config = dict(
    num_key_value_heads=5,
    norm='rmsnorm',
    rope_theta=10000.0,
    qk_norm=True,
    parallel_block=False,
    init_std_o=0.00583,
    learning_rate=0.00248,
    decay_fraction=0.454,
    final_lr_fraction=0.0,
    train_tokens=578300000,
    max_steps=8825,
    dataset='wikipedia_en',
)
Each number is 128 + 24 x the weight over its row's rms, rounded and kept within 0 to 255. Layers, rows and columns count from 0. The size above them is the row's rms in percent of the matrix's.

# layer 3 MLP up, 1280x320, rms 0.0779, rows 795-894, columns 64-95
size [205  36  48  46  38  28  51  31 281  42  36 177  32 221  41  34 183  30  48  42  57  45  31  52  33 223 222  35  42  35  48  34  39 247  38  30  27 193 221  37  51  31  53  47  32 181  38  29  27  31  30  40 226  30  41  50  49  34  41 192  35  33  48  46  39  30  34  31  33  40  28  47  33 215 207  32 206  41  35  31  36 208  31  46  43  34 188  31  30  30  43 200 226  28  32  31  32  35  34  38]
[[115 125 135 108 112 101 130 117 147 124 124 103 143 155 111 121 121 112 162 122 115 133 113 138 144 124  76 138 101 117 118 149]
 [114 130 183 128 122 145 141  96 139 101 136 111 113 129 132 103 122 104 147 130 134 112 126 117 149 152 101 197 138 170 135 169]
 [153 160 168 113  76 126 129 121 129 138 181 134 130 121 136  94 132  97 142 163 145  89 133 138 133 147 116 138 133 144 123 139]
 [136 146 172 130  70 107 127 117  79 161 125 135 131 115 127 125 182 138 107 167 125 139 118 139 109 127 113 162 143 142 146 132]
 [125 155 175 182  95 130 123 145 119 147 126 127 141  94 142 143 131 125 140 154 157 144 136 126 117 103  88 172 117 126 139 107]
 [101 121 165 136 113  97 142  96 110 112 113 125 143 134 102 132 118 104 177 139 126 123 105 109  97 114 127 160 121 173 159 138]
 [125 127 164 153  81  90 124 116 135 116 132  66  70 117 130 121 141 119  91 128 138 160 139 144 128 145 124 139 102 149 143  79]
 [141  86 198  99 111 148 168 139 128 139 169 127 126 134 105 119 111 115 150 138  98 108 158 122 134 106 119 119 159 129 146 130]
 [120 143 143 191  91 126  89 120 128  99 109 136 136 125 126 116 132  80  82 163 108  84 106  94  87 115 122 116 110 122 157 129]
 [148 136 190 118 119 107 116  87 124 144 138 116 162 131 137  86 153 148 139 134 125 140 104 160 146 141 113 130 133 109 138 112]
 [125 129 166 114 105 114 121 133 141 109 171 153 161 113 139 106 116 110 122 135 130 120 128 126 103 117 135 115 115 131 117 112]
 [133 130 133 122 122 108 150 154 143 143 133 137 119 110 140 127 136 149  98 133 104 108  89  95 134 157 151 180 147 160 134 106]
 [175 154 167 124 141 107  89 133 125 140 103 178  97 113 158 129 128 100 127 125 114  94 133 131 148 115  66 137 115 135 142 162]
 [116  91 140 141 120  93 138 114 147  86 117 180 146 139 163 118 122 146 147 117 110 166 117 143 109  93  79 144 123  71 142 166]
 [105 105 176 143  78 150 112 116 122 116 170  96 126 101 158 131 155 122 142 133 133 112 134 155 141 159  65 155 128 140 120 139]
 [118  93 217 120  97 118 168 121 168 106 106 111 166 137 136 156 142 125 116 169 129 130 148 100  70 145 116 145 129 124 140 142]
 [144 130 133 119 139  90 144  81 154 103 125 149 137 113 109  84 128 119 133 110  93  87 141 135 155 123 102 130 124 133  79 111]
 [136 140 179 175 141 111 143 127 146 109 136 128 115 100 132  70 100 117 142 146 125 110 127 150 109 140 104 147 172  92 117 121]
 [137 107 182 143 126 103 112  99 134 126 146 130 119 171 131 127 132 111 134 125 119 143 101 194  98 102 118 171 179 140  86 132]
 [122 121 183 199 103 166 162 128 159 167 129 138 124 106 137 114 115 115 105 131 128 117 120 132 122 173 138 177 106 123 129 149]
 [124  89 175 141 110 106 153 126  86 124 152 116 139 129 174 128  99  87 135 132 136 112 105 202  92 121 103 160 132 100 133 126]
 [153 142 179 118 105 118  87 136 137 167 129 148 141 106 133 123 138  99 102 141 139 136  96 158 114 136  56 128  87 114 154 128]
 [127 150 170  94 134 112 147 100 108 162 101 133 121 121 103 146 121 156 160 110 152 124 153 129 126 155  92 124 131 156 115 119]
 [120 114 178  71  62 112 154 135 132 157 146  61 132 106 157 129 123  92 145 131 137 113 121 176 117 125  96 149 132 141 144 142]
 [168 116 199 105 114 144 168 120 103 136 148 154 127 152 179 113 141 101 125 113 147 121  76  81 113 120 116 119 122 132 131 150]
 [ 85 143 137 106 152 117 183 103 167 102 108 157 101 109 138 151 136 157 124  96 155 123  89 130 158 176 132 120 133  96  99 103]
 [143  80 137 170  99 140 169 109 142 127 123 114 130 169 173 150 103 145 122 127 125 134 127 141  83 157 111 116  74 127 156 155]
 [157 100 166 130 108 146 140 109 141 155 164 125 114 170 112 139 129  77 133 133 145  86  74 138 142 163 102 130 157 131 162 138]
 [147 159 191  96 137 152 181  91 131 154  99  74 118 151 141 144 133 158 117 124 144 147 109 109 137 171 130 167  94 129 150 123]
 [126 128 193 113 128 135 135 118 138 124 134 132 122  90 136  97 141 129 133 170  73  78 115 157  79 125 125  95 118 162 118 140]
 [134 142 175 107 133 133 123 141 123 152 105 121 102 116 150 174 127 115 118 148 112 118 121 113  72 129 112 156  91 116 138  92]
 [150 105 199 169 107 141 135 111 127 115 161 126 102 118 161 133 112 118  92 132 107 183 142  99 136 137 127 122 134 141 114 119]
 [105 112 187 144 157 119  96 167 116 153 147 122 146 133  66 132 153 112 104 145 131 177  95 108 120 131  96 103 127 105 131 167]
 [143 116 142 153 141 128 132 127 159 100 142  97 130  94 154 103 138 139 160 134 120 118 169 162  97 141 103 169 128 110 115 169]
 [162 141 178 147 107 126 113 126 167 128 130 138 129 125 164 152 139 112 134 122 107 110 123 208 124 160  46 155 115 129 100 138]
 [139  98 203 186 101 129 121 128 160 128 119  56 111 101 161 110 120 113 110 168 145 105 133 118 127 149 123 148 148  94 141 145]
 [159  90 187 157 110  59 138 150 155 137 130 122 118 111 114 137 149 104 112 154 143 139 130 125 142 175 106 157 115 150 182 156]
 [142 147 132 171 146 171 167 135 141 159 128 135 145 136  88  90  72 103 119 113 134 125 132 113 149 165 148 120 133  90 140  75]
 [112 163 137 144  91 145 125 139 123 115 126 155 143 102 123 179 103 126 137 129 185 133 125 196 154  82 128 159 146 105 110 159]
 [153 111 174 107 104 107 113 141 119 130 146 125 139 127 158 106 126  77 139 141 132 116 116 157 115 132 107 128 110 149 101 110]
 [183 134 182 136 126 127 122 101 145 133 143 140 133 138 133 116  96  93 110 139 153 117  89 158 134 135 136 147 132 136 117 128]
 [129 124 199 149  97 138 138 125 136 108 144 123 148 113 124 123 127 115 135  99 160 140 122  84 127 113  87 210 131 116 152 145]
 [179 119 171 164  90 153 142  93 120  93 106 145 143 135 147 147 119 138 169 107 115 133 126 130 139 165  96 162 139 117 137 122]
 [194  99 171 144 111 108 123 118 140 110 153 117 131 119 123 131 160  80 127 143 130 102 142 158 127 137  74 238 123 160 144 136]
 [141 112 203 149 121 132 164 123 150 138 112 131 122 118 122 130 121 139 133 116 113 105 120 163 155 132 115 120 105 111 157 142]
 [130 114 134 129 133 149 125 164 124 141 115 115 130 144 107 136 113 142 120 170 147 105 105 118 131 124 139 154 124 128 219  78]
 [169 150 181 126  97  80 112 129 106 125 169 158 143 120 102  95 140  95 130 178 109 108 136 172 150 150  85 153 132 113 143 140]
 [163 140 190 131  93 132 148 113 111 128 147  85 135  56 134 157 123 149 112  97 110 157 107 131 162 149 106 130 127 148 161  97]
 [181 121 217 123 138 108 116 135 129 156  57 132 111 111 163 134 122 128 122 156 107 108 147 132  99 105 139 149 115 130 129 116]
 [145 113 180 133 115 153  99 134 133 104 133  71 134 124 188 109  94 114 143 178 116 132 146 186 142 174  89 125 116 143 138 114]
 [153 103 180 138 139 147 124 116 148 124 142 107  96 107 167 126 126 114 190 100 117 116  99 133  98 129  68 131 124 121 120 165]
 [127 142 179 134 126 128 142 146 145 111 133 112 142 158 133 136 101 140 121 165 131  79 111 156 128 125  83 163 117 150 141  87]
 [104 107 134 132 121 157 122  84 120 119 115 108 131 157 134 110 134 149 113 157 108 123  99  82 137 114  80 154 140 149 145 141]
 [115 137 188 111 126 108 135 138 128 139 122 109 119 145 158 148 120 112 148 136 134  97  95 175 118 141 127 185  98 163 143 139]
 [131  71 178 149  78 161 129 126 139 167 143 111 128  76 147 137 142 105 138 137 119 141 113 127 172 172 105 134 111 134 152 171]
 [126 144 174 133 118 117 157 146  87 125 128 123 126 128 161 185  79 147 117 125 134 149 131 148 130 122 107 144 153 134 187 117]
 [155 150 168 155  91 132 117 131 122 158 168 105 133  88 142 131 171  92 144 142  94 129 104 163 118 164  92 169 137 136 153 160]
 [152 156 202 110 113 150 143 142  94 133 143 129 167 100 146 105 131 105 117 133 151 127 146 147 139 167 103 120 136 170 100 135]
 [148 127 188 125 127 118  93 143 117 118 103 121 132 139 126 132 128  73 152 158 123 101  94 129 158 147  92 162 159 180 125 120]
 [ 98 125 134 130 119 115 147 140 113 107 158 125 141 119 130 141 149 113 152 141 124 120 116 104  90 111 121  98 133 145 133 108]
 [199 130 191 116 125 111  86 133 115 104 177 126 123 143 172 106 150  54 132  99  96 140 134 148 110 136  82 166 158 139 117 133]
 [123  83 172 152  94 120  95 128 131 100 164 116 127 106 121 134 129 103 133 130 160 147 101 136 137 135 105 164 102  84 156 100]
 [150 129 173 132 110  97 144 149 118 153 130 102 105 117 176 114 166 120 116 141 107 121 157 192 119 147  93 160 144 140 127 135]
 [119 131 178 128 122  85 120 127 114 137 157 139 139 182 175 153 116  99 141 116 120  91 125 160  83 158 123 139 131 165 107 140]
 [151 127 178 108 118 160 150 128 119 133 141 110 100  79 149 143 168  84 138 126 101  98 128 138 141 107 103 174 110 130  97 113]
 [170 146 208 163 138 128 111 145 118 167 144 124 127  85 150 135 110 139 149 112 151 138 107 118 138 122  94 171 117 154 114 119]
 [142 139 176  99 108 148  96 118 120 145 140 118 134 121 162 152 151 114 147 135 109 106 104 170 120 160  89 136 134 142 152 141]
 [136 147 205 121  95 123 138 173 165 126 133  93 132  93 133 129 133  90 168 161 147 149 130 129 164 106 116 154 138 136 118 127]
 [145 120 169 110 120 113 122 117 132 154 145 118 127 142 131 115 162 130 177 159 166  93 125 139 137  97 133 178 124 102 118 131]
 [132 121 154 107  96 115 118 130 113  84 119 116 124  92 123 122 137  64 180 108 118  98 120 178 121 173  68 119  98 142 180 108]
 [125 161 184 115 123 145 117 124  96 122 143 131 147 105 130 124 151  89 128 150 128 115  97 175 100 143  92 135 136 142 142 124]
 [116 155 172 116 121 133 137 136 144 128 119 115 144 119 136 126 111 115  97 124 121 160 126 137 113  95 108 161 104 154 125 112]
 [168 165 197 155 142 146 131 110 141 101 128 125 127 116 152 124 109 131 136 149 146  85 143 164 138 157 122 110 145 130 100 129]
 [164 113 140 192 130 140 183 118 112 138  86 122  54 125 139 129 171  69 110 149 154  98 136  96 162 103 100 126  95 191 162 115]
 [104 106 143 102 140 122 175 106 137 103 136 159 130 147 174 194 147  86 132 125 154  74 140 148 103 118 131 125 145 155 108 120]
 [131 127 183 134 136  80 145 140 112 129 140 140 130 119 130  95 131 148 112 122 138 155 137 134 130 111 152 184 162 148 139 112]
 [142 156 131 158  78 126 144 106 152 141 117 103 132 151 128 125 140 113 149 139 113 103 150  83 125 153 122 164 129 130 123 145]
 [136 138 217 147 162  69 112 127 117 132  99 104 123 160 117  97 151 144 138 170 134 107 118 124  83 142  96 153 144 127 148 109]
 [104 145 199 137 146 104 165 134 156 121 124 146 111  97 115  94 142 121 143 140 117  84 137 137 141 134 140 170 129 126 131 126]
 [141 126 207 132 104 141 101 119 168 148 116 104 132  66 132  90 158 123 128 149 146 102 101 123 116 157 116 130 101 131 122 133]
 [ 84 136 175 173 133 115 124 121 127 132 113  48 121 139 134 156 129 139  70 143 147 138  98 184  99 162 130 192  78 174 133 156]
 [121 119 132 148 123 122 132 135 147 119  85 126 122 147 116 132 121 136 139 116 193 134  92 157  96 153  96 125 128 121 131 110]
 [167 121 218 115 103  98 135 122 175 142 136 113 112  90 176 136 140 107 124 130  99 115  82 163 131 148 122 167 142 111 130 151]
 [142 131 183 142 154 164 122 110 121 139 163 119 165 127 131 107 114 139 124 178 141 154 102 178  77 160 124 138 138 107 126 137]
 [148 172 178 157 109 118 123 128 140 141 138  88 139 105 149  99 111  93 145 151 149 170 114  80 106 112 106 141 105 106 120 133]
 [138 131 177 135 111 113 137 130 100 140 143 143 181 128 164 149 109 138 136 163 159 127  93 137  99 154  88 126 174 114 147 128]
 [113 131 133 109 113 102 125 108 168 114 148 126 143 134 146 150  99 140 165 143 101 130 130 157 119 103 135 155 134  86 166  84]
 [150 121 184 143 139  69 112 146 127 116 143 144 130 106  68 108 126 120 119 118 126  98 129 158 111 139 133 148 131 154 134 107]
 [159 145 187 130  93 138 100 162 124 149 133 120 150 141 117 110 115  66 121 185 158 118 127 172 114 138  93 150 146 144 112 130]
 [168 121 191 146 155 144 148 135 130 135 120  93 108 114 135 144 149  74 127 143 111 127 111 116 135 156  76 140 127 125 131 126]
 [128 128 180 173 107 176 166 119 134 138 113 109 119  96 179 127 104 122 146 141 117  89 136 126 151 137 122 158 163 138 127 100]
 [173 110 137 163 112 132 150 141 129 127 114 111 143 125 108  92 143 144 145 126 121 116 126 133 124 145  94 133 170 154 132 137]
 [143 156 137 155 173  66 116 131  75 108 164 113 146 127 137  76 144 132 120 131 138 132 146 130  89 153 123 140 137 147 171  84]
 [136  95 205 155 123  71 135 136 120 129 125 123 164 150 142 134 106 123 136 172 106 132 123 151 136 144 127 146 142 102 133 134]
 [170 139 175 152 126  95 148 135 114 142 128 127 114 129 113  88 128 105 101 144 142 143 130 128 145 121 111 112 124 140 135 127]
 [125 135 199 127  96 159  98 128 117 142 124 133 108 115 108  94 108 116 159 131 133 177  93 112 134 111  45 142 139 111 135 141]
 [154 123 180 121 111 113 136 187 134 133  89 139  88 128 174 126  95 115 193 170  95 129  94 149 168 142 113 141 188 147 145 145]
 [181 120 165 124 143 157 144 157 168 151 162 138 133 112  91 114 125 124 130 157 124 114 134 111 135 115  66 142 154 140 120 128]
 [111 138 190 129 152 161 147 150 132 138 140 134 113  80  76 133 148 132 132 133 138 165  83 128 146 121  56  87 179 168 143 142]
 [126 147 205  87 129 139 130 121 100 128 114 119 137 114 113  65 116 147 119 143 115 163 120 108 129  97 155 128 109 157  96 136]]
# layer 3 MLP down (transposed), 1280x320, rms 0.0705, rows 795-894, columns 64-95
size [211  25  37  43  25  12  57  20 248  36  21 209  27 223  21  24 165  19  38  58  64  37  11  52  16 227 239  24  53  28  57  20  55 234  43  11  13 196 230  23  54  36  47  45  20 199  38  20   9  19  15  36 233  11  39  48  45  10  49 200  22  35  47  32  46  10  18  12  11  37  15  64  16 234 225  43 172  30  37  10  40 213  14  38  37  33 191  20  20  12  49 231 229  19  21  15  12  36  27  34]
[[132 128  33  96 170 129 146 144 129 121 118 146 125 109 122 145 119 110 118 146 107 144 102 159  96  95 158 103 100 180  82 131]
 [129 107  50 184 197  95 106 142 105 143 163 140 118 150 107  80  95 134 133 139 120  82 128 171 137 151 103 111 142 133 139 109]
 [187 134 105 105 157 131 144 128  94 120 135 143 153 125 106  91 100 145 100 128 116 129 143 107 141 125 124 104 161 111  97 130]
 [102 181 116  93 122 151 131 160 116 112 171 148 126 138 109 137  87 134 129 102 139 129 137 100 106 101 128  78 140 176 100 125]
 [211 102 117 100 135 138 155 129 103 133 140 122 147 142  93 104  90 124 127 115 105 124 158 172 176 135 149 120 150  83  97 136]
 [149 131 103 117 151 116 107 179 129 136 121 147 120 149  76 143 129 135 180 150 128 145 136 130 122  98 130  98 182 107 113 129]
 [133 139  88 155 136 107 154 121 141  94 141 160 145 114  85 100 104 127 146 161 124 105 159  92 127 146 147 132 139 107 113  96]
 [160 116 118  98 131 116 126 127  88 122 160 166  99 139  98 107  83 103  91 138 123 119 139 175 101 128 127 152 181 149 145 116]
 [120 121  17  95 117 145 114  85 192  93 116 172 128 157 138 107 114 159 104 141 114 102  73  91 100 116 103 137 133 127 179 130]
 [105 156  98 132 129 148 131 128 161 105 142 140 114 164 156 111 106 130 150 120 136 135 168 122 101 142 140  79  99 119 149 114]
 [140 159  72 102 144 107 125 128  96 129 157 131 124 138 150 105 146 129 133 149 119 103 167 135 139 154 149 144 132 187 127 118]
 [137 165   0 113 148 107 115 126 127 129 140 148 129 117 112 139 132 131 120 134 115 125 130 144 134 127 155 151 124 156  92 150]
 [157 114   8 144 122 121 129 103 140 168 172 127 131 114 108 111 141 129 143 118 113 138 104 100 100 117 144  84 145 127 144 106]
 [ 97  99  61 111 103 108  90 105  77 111  94 132 153 156 128 154 166 147  81 111 112 153 113  97 109 155 170 131 107 121 127 164]
 [150 173 115  98 134 127 136 133 109 117 139 113 151 135  84 118  64 124 107 142 145 131 160 160 107 114 118 103 171 127 126 126]
 [139 128  77 166 119  96 119 145 110 115 143 101 141 137 103  78 115 133 156 151 136 127 150 187  85 143 130 159 149 141 132 106]
 [142  82   0 131 126 136 142 136 115 156 149 144 113 155 147 144 105 138 126 106 123 148 130 128 118 136 173 142 166 116 151 117]
 [159  86  95 145 154 112 138 155 134 132 128 202 106 147 156 128 123 123 177 162 143 103 111 167 141 135 118 168 143 143 148 140]
 [148 129  97 126 133 110 135 155 129 157 156 149  76  99 133 124 129  55 181 158  99 111 148 100 129 159 125 142 135 151 152 140]
 [174 121  64 129 149 131 146 124 100 153 135 147 130 138 135 154 142 151 108  90 111 153 129 123 104 100 102  90 109 144 138 143]
 [106 164  86 113 111 167 108 165 131 119 127 119 113 112  83 134 125 140 170 148 141 141 143 115 181 145 118  95 132 130 157 141]
 [129 158  74 142 128 119 132 132 156 114 183  92 123  99 131 140 169 112 128 130 108 119 151  88 107 138 134 121 150 147 133 131]
 [155 177  57 104 130 121 108 139 139 102 140 124 156 128  85  80  46 157 114 154  83 125 161 121 137 184 134  95 165 149 143 108]
 [147 126  87 175 137 124 133 123 126 104 128 139 119 160 149 178  67 170 120 150 131 146 176 117 126 143 122 110 126 122 160 116]
 [141 126  93 116 158 105 117 138  94 134 168 129 129 153 104 109 118 162 135 125  94 119 149 172 145 142 119 118 164 137 144 137]
 [106 139  44  54 164 124 123  94 148 133 136 143 119 116 143 149 159 107 136 114 114  97 130 133 142 159 157  94 145 119  56 132]
 [120  92   0 151 104 138 153 144 120 120 163 129 116 105 141 150 104 145 133 142 127 127 123 129 135 138 165  86 151 114 150 130]
 [127 151  18 139 145 102 136 121 149 112 141 125 142 111 132  85  87 137 143 119 121  99 111 145 105 130 161  95 143 128 119 101]
 [121 173  31 102 136 134 132 123 104 118  95 150 148 144 155 150 115 101 109 117  94 120 148 140 161 127 126 126 118 136 158 136]
 [128 174 138 142 141 101 133 114 130 148 109 130 100 143 117 119 128 145 120 114 153 164 141  81 137 134 152 113 145 172 120  79]
 [135 153 132 128 136 186 169  92 163 158 112 131 114 145 149 126 134 155 128 151 126 135 146 129 155  75 155 100 159  91 119  73]
 [146 139  56 152 166 114 142 146 125 138 154 146 150 148 134  73  77  95 146 162 137  87 158 130 143 151 113 135 127  90 126 105]
 [161 106  80 166 132  92 121 135 113 162 115 121 133 130 140 103 129 133 130 154 143 132 149 176 114 139 128 116 142 168 138 128]
 [115  81  41 133 103 114 129 166 112 152 145 159 193 121 135 145  69 136 132 152  87 122  98 149  98  97 122 118 127 138 164 111]
 [159 106  71 102 135 134  95 139 142 154 146 144 139 164 131 129  89 110 118 166 121 136 155 111 153  86 125 102 117 118  93 116]
 [162 142 117 116 117  73  90 135  88 143 166 135 161 142 111  97 103  80 121 140 102 109 151 128 146 139 112 124 156 152 115  94]
 [156 132 112 144 168 106  98 142 147 146 170 109 131 136 119  10 119 116 106 147 120  88 163 176 137 139  93 143 145 169 129  97]
 [146 132  31 146  96 139 135 102 132 127 154 123 150 153  91 163 133 141 149 135 124 148 169 119 133 140 178  94 145 131 110 182]
 [116 125   0 167 129 154 113 127 174  96 129 135 103 105 185 101 144 126 149  97  95 152 123 112 155 135  91 120 130 127 143 127]
 [136 162  48 121 136 130 120 125 165 110  92 138 156  87 112 129  95 172 120 140 128  96 176  77 130 131 124  80 129 155 106 114]
 [114 179  90 141 175 124 111 168 130 144 110 132 100 108 110 113 134 134 161 150 107 137 176 107 132 126 157  96 153 205 112 107]
 [168 139  83 111 123 102 110 153 117 137 110 162 117 110 123 125 108 115 100 128  79 137 182 126 143 138 149 149 155 112 114 102]
 [138 126  48 159 126 114 122 149 138 126 109 123 122 109 140  71 140 142 102 174 109 136 110 145 114 105 121 121 144 165 152 142]
 [107 138  95 149 118 118  86 147 123 121 140 120 117 174 128 123 122 148 135 114 179 137 131 143 133 148 150 114 150 183 118 142]
 [131 122  78 129 163 119 100 131 180 162 171 124 145 133 120 105 121  77 127 140 120 119 118 145 141 161 107 119 154 119 135 107]
 [135 106   0 145  95 138 111 148 117 117 141 116 116 105  89 147 124 124  98 210 133 102  90 108  93 101 168 126 128 125 122 122]
 [132 127  37 134 120 170 135 135 150 138 139 143 114  85 176 116 121 142 156 145 124 132 117 128 146 140 127  92 119 121 120 131]
 [161 174  88  99 158 114 106 136 143 132 226  98 124 159  67 133 121 157  94 136 143 121 177  89 170 121 128 111 114 128 135 126]
 [139 117  48 135 130 111 122 100 160 133 149 149 133 130 146  92 141 152 127  87  97 127 185 121 151 127 173  70 168 143  81 110]
 [132 122  90 141 140 139 139 140 119 123 143 115 107 141 102  96 119  60 149 149 132 133 149 130 112 126 133 124 132 141 146 148]
 [147 153  67 112 131 118  84 142 136 131 135 125 148 161 105 111 110 121 160 149 115 115 154 123 133 147 129  60 146 124 131 137]
 [108 149 126 187 133  99 109 161 133 140 151 127 140 174 125 127  59 159 149 126 116 115 158  94 139 149 159 127 104 190 155  91]
 [119 135   0 146  93 136 138 151 130 166 158 155 140 114 141 142 123  92 144 146 112 117 142 139 126 101 128 114 147 100 139 137]
 [157 128 111 110 133 131 100 147  99 118 138 150 140 143 135 117  45 131 105 129 103 124 161 123 136 142 136 141 141 142 126 118]
 [116 132  86 150 147 115 154 128 115 139 118 161 144 133 122 131 117 184 146 149 139 112  98  79 134 140 126 118 182 149 108 111]
 [160 185  89 135 130 124 122 121 124 138 131 142 137 135 121 104 173 154 102 160 115 143 144 132 191 139 122 131 149 135 112 127]
 [160 107   2 181 138  97 111 143 117 122 172 160 121 148  78 120 156 167 126 146 124 140 150 113 130 152 155 115 116 110 114 125]
 [157 147  53 129 142 106 112 135 103 135 140 141 158 134 111  99  97 150 136 108  90 135 178 131 142 145 131 103 162 134 116 108]
 [140 125 129 132 147 132 146 166 129 103 141 168 120 138 119 118  99 109 116 110 116 165 142 118 135 129 141  77 118 120 139 138]
 [145 128   0 143 120 122  92 164 141 109 166 151 135 125 118 132 113 141 127 111 141 114 133 118 135 181 109 139 146 131 102 138]
 [133 124  38 142 117 127 137 126 140 106 151 120 144 145 119 107 113 160 149 139 112 133 140 131 103 126 142  55 140 139 118 117]
 [155 141 108 123 133 104 145 142 160 139 107 123 126 117 138 166 148 107 105 109 142 114 151 168 131 118 104 102 157 127  82 128]
 [113 113 142 149 109 107 102  97  94 153 156 109 157 163  96 100  92 145 153 153 139 149 113 157 111 124 105 149 109 134 103  98]
 [152 143 129 132 114 157 146 105 126  87 139 130 134 120 118 144  73 109 159 143  70 131 116 101 125 140 112 139 140  89 148 137]
 [111 113  48 150 128 143 144  88 153 106 135 109 132 145 153 140 128 140 106 156 132 143  82 124 121 134 113 121 133 128 146 131]
 [123 131 104 126 120  97  86 148 100 153 143 136 136 156  97  98 111 108 122 146 119 104 182 124 157 152 120 146 140 125 134 104]
 [148 152  59 116 127 128 134 148 138 107 116 160 149 120  94 128  94 163 111 150 139  99 174  84 127 130 123  77 125 131 125 134]
 [147 126 117 121 150 116 122 124  97 140 157 145 147 159 122  81  94 119 161 127 104 108 144 128  95 152 139 119 138 116 151 111]
 [156 150 134 101 113  93 125 126  91 120 155 122 160 148 130  92  70 124 114 135 103  99 158 146 174 141 120 118 166 152 127  95]
 [118 111  80 100 127 108  77 107 113 128  84 156 142 123 123 147 148 170  43 134 158 119 116 157  86  95 110 119 133 145 155 148]
 [179 135  86 150 139  86 141 134 134 147 200 139 130 150 117  91 100 105 146 181 106  90 155  82 178 149  99 136 142 121 135 102]
 [128 143  57 134 116 117 136 182 133 132 119 144 125 128 120 116  98 112 164 109 137 105 168 114 125 132 145 134 100 112 109 127]
 [146 131   0 119 151 112 104 127 121 119 137 134 149 136 127 108 123 145 151 121 119 132 150 137 117 114 162  64 157 167 125 121]
 [106 135  40 116 154 117 121 150 128 134 125 144 129  95 137 185 150 143 133 124 158 145 134 118 117 137  61 112 113 150 159 169]
 [116 101  47 130 111 121 115  94 138 102 143 148  71 148 158 122 137 102 142 100  92 118 153 152 153 103 113 119 137 153 100 129]
 [129 109  10 131 212 124 145 118 157 184 155  90 149 129 109  63 127 103 148 146 144 102 125 142 122 159 106 101 134 123 122 126]
 [106 120   0 117 153 123 136 143 116 115 182 128 124 108 129 126 124 133 106 123 136 144 104 145 117 126 143 107 130 143 119 126]
 [161 115 100 128 177  97 130 170 125 110 175 175 156 101 124  96  99 107 130 151 140  74 126 113 105 140  82 129 115 129 155 142]
 [137 135  67 130 117 153 129 137 134 120 132 132  92 143 119 120 135 109 138 106 109 149 110 129 116 113 104 105 142 109 116 126]
 [140 149  92 125  92 101 119 155 116 127 171 136 143 149 118  98  80 150 116 134 119 124 146 111 155 146 140 144 142 126 130 100]
 [131 104  47  95 195 138 120 143  98 129 177  71 155 151 174 171 131 107  88 138 127 127 131 172 135 134 132 133 185 137 125 134]
 [163 111  96 139 159 129 141 131 135 112  67  89 114 152 146 128  89  98 145 124 174 142 155 146 121 126 178 162 115 134 117 142]
 [157 145  43 112 159 124  76 125 112 115 149 138 161 126 126 107  96 167 125 138 120 121 171 136 115 133 125  52 148 169 129 119]
 [119 128 100 120 125 147 105 140 150  54 163 135 102 106 158 120 145 139 143 120 116 153 134 127 139 170 113 159 100 109 116 121]
 [141 135 110 142 122 123 137 160 159 179 190 162  92 113 102 122 108 133 115 153  86 116 168 120 163 144 103 162  86 111  80 112]
 [127 163  92 146 156 117 143 140 123 133 161  94 150  96  85 103  95 139  80 129 134 123 177  99 128 125  89  80 125 133 128 128]
 [ 81 167 124 138 157 131 110 116 164 108 127 154 120 154 156 138 121 148 130 142 108 154 134 127 116 164  97 112 144 110 161 146]
 [111 120   0 142  95 128 116 123 115 109 122 127 153 130 131 110 115 150 128 127 140 124  35 133 115 121 129  92 121 136 127 128]
 [129 117  24 136 136 145  99 145 128 159 125 124 120 121 134 118 139 149 113 130 161 141  73 121 125 120 140  58  86 102 146 138]
 [179 128  98 126 123  88 131 116 115 139 179 138 144 144 104  96 114 152 149 127  99 116 146 135 138 142 151  94 165 128 126  96]
 [ 97  97 130 171 117 113 138 147 153 133 136 151 114 149 119 161 107 120 160 126 150 117 100 128 121 103 136 143 112  89 144 115]
 [ 95  93  58 134 177 112 129 167 154 103 133 151 131  85  53 113 107 156 178 121  93 140 151  93  90 112 131  84 108 157 105 124]
 [143 131  12 166 111 154  96 132  89 110 132 158 134 149 105 120 132 150 101 144 149 154 113 134 123 176 163 115 127 107 116 111]
 [124 140  92 148 129 121 112 151 157 151 129 147  92 131 115 105 136  97 138 189 151 102 143 135 141 154 129 163 119 109 167 112]
 [107 151  64 117 128 149 125 158 158 126 118 156 137 132 147 123 110 101 137 167 138 112 172 103 200 161 154 191 110 102 130 107]
 [151 148 128 118 127 103  84 191 141 142 132 138 113 146 123 120 118 103 135 153 150  95 151 168 159 145  91 154 144 176 140 134]
 [182 131  70 131 132  85 124 137 113 118 154 142 163 165 112  70 102 131 146 144 116 124 154 135 147 151 139  87 151 121 142 113]
 [127 113 126 162  84 110 177 160 110 128 122 143 112 123 124  96 121 162 136 122 134 114 140 113 132 121 147 121 128 145 117 122]
 [121 132  83 123  86 112 129 199 107  97 150 112 133 161 122 111 151 133 126 167 117 164 140 119 134 138 128 151 126 117 118 136]
 [152 119 131 107 145 108 139 133 132 105 153 125 115 130 119 133 106 150 157 145 123 109 151 144 131  86 149  80 169 147  87 139]]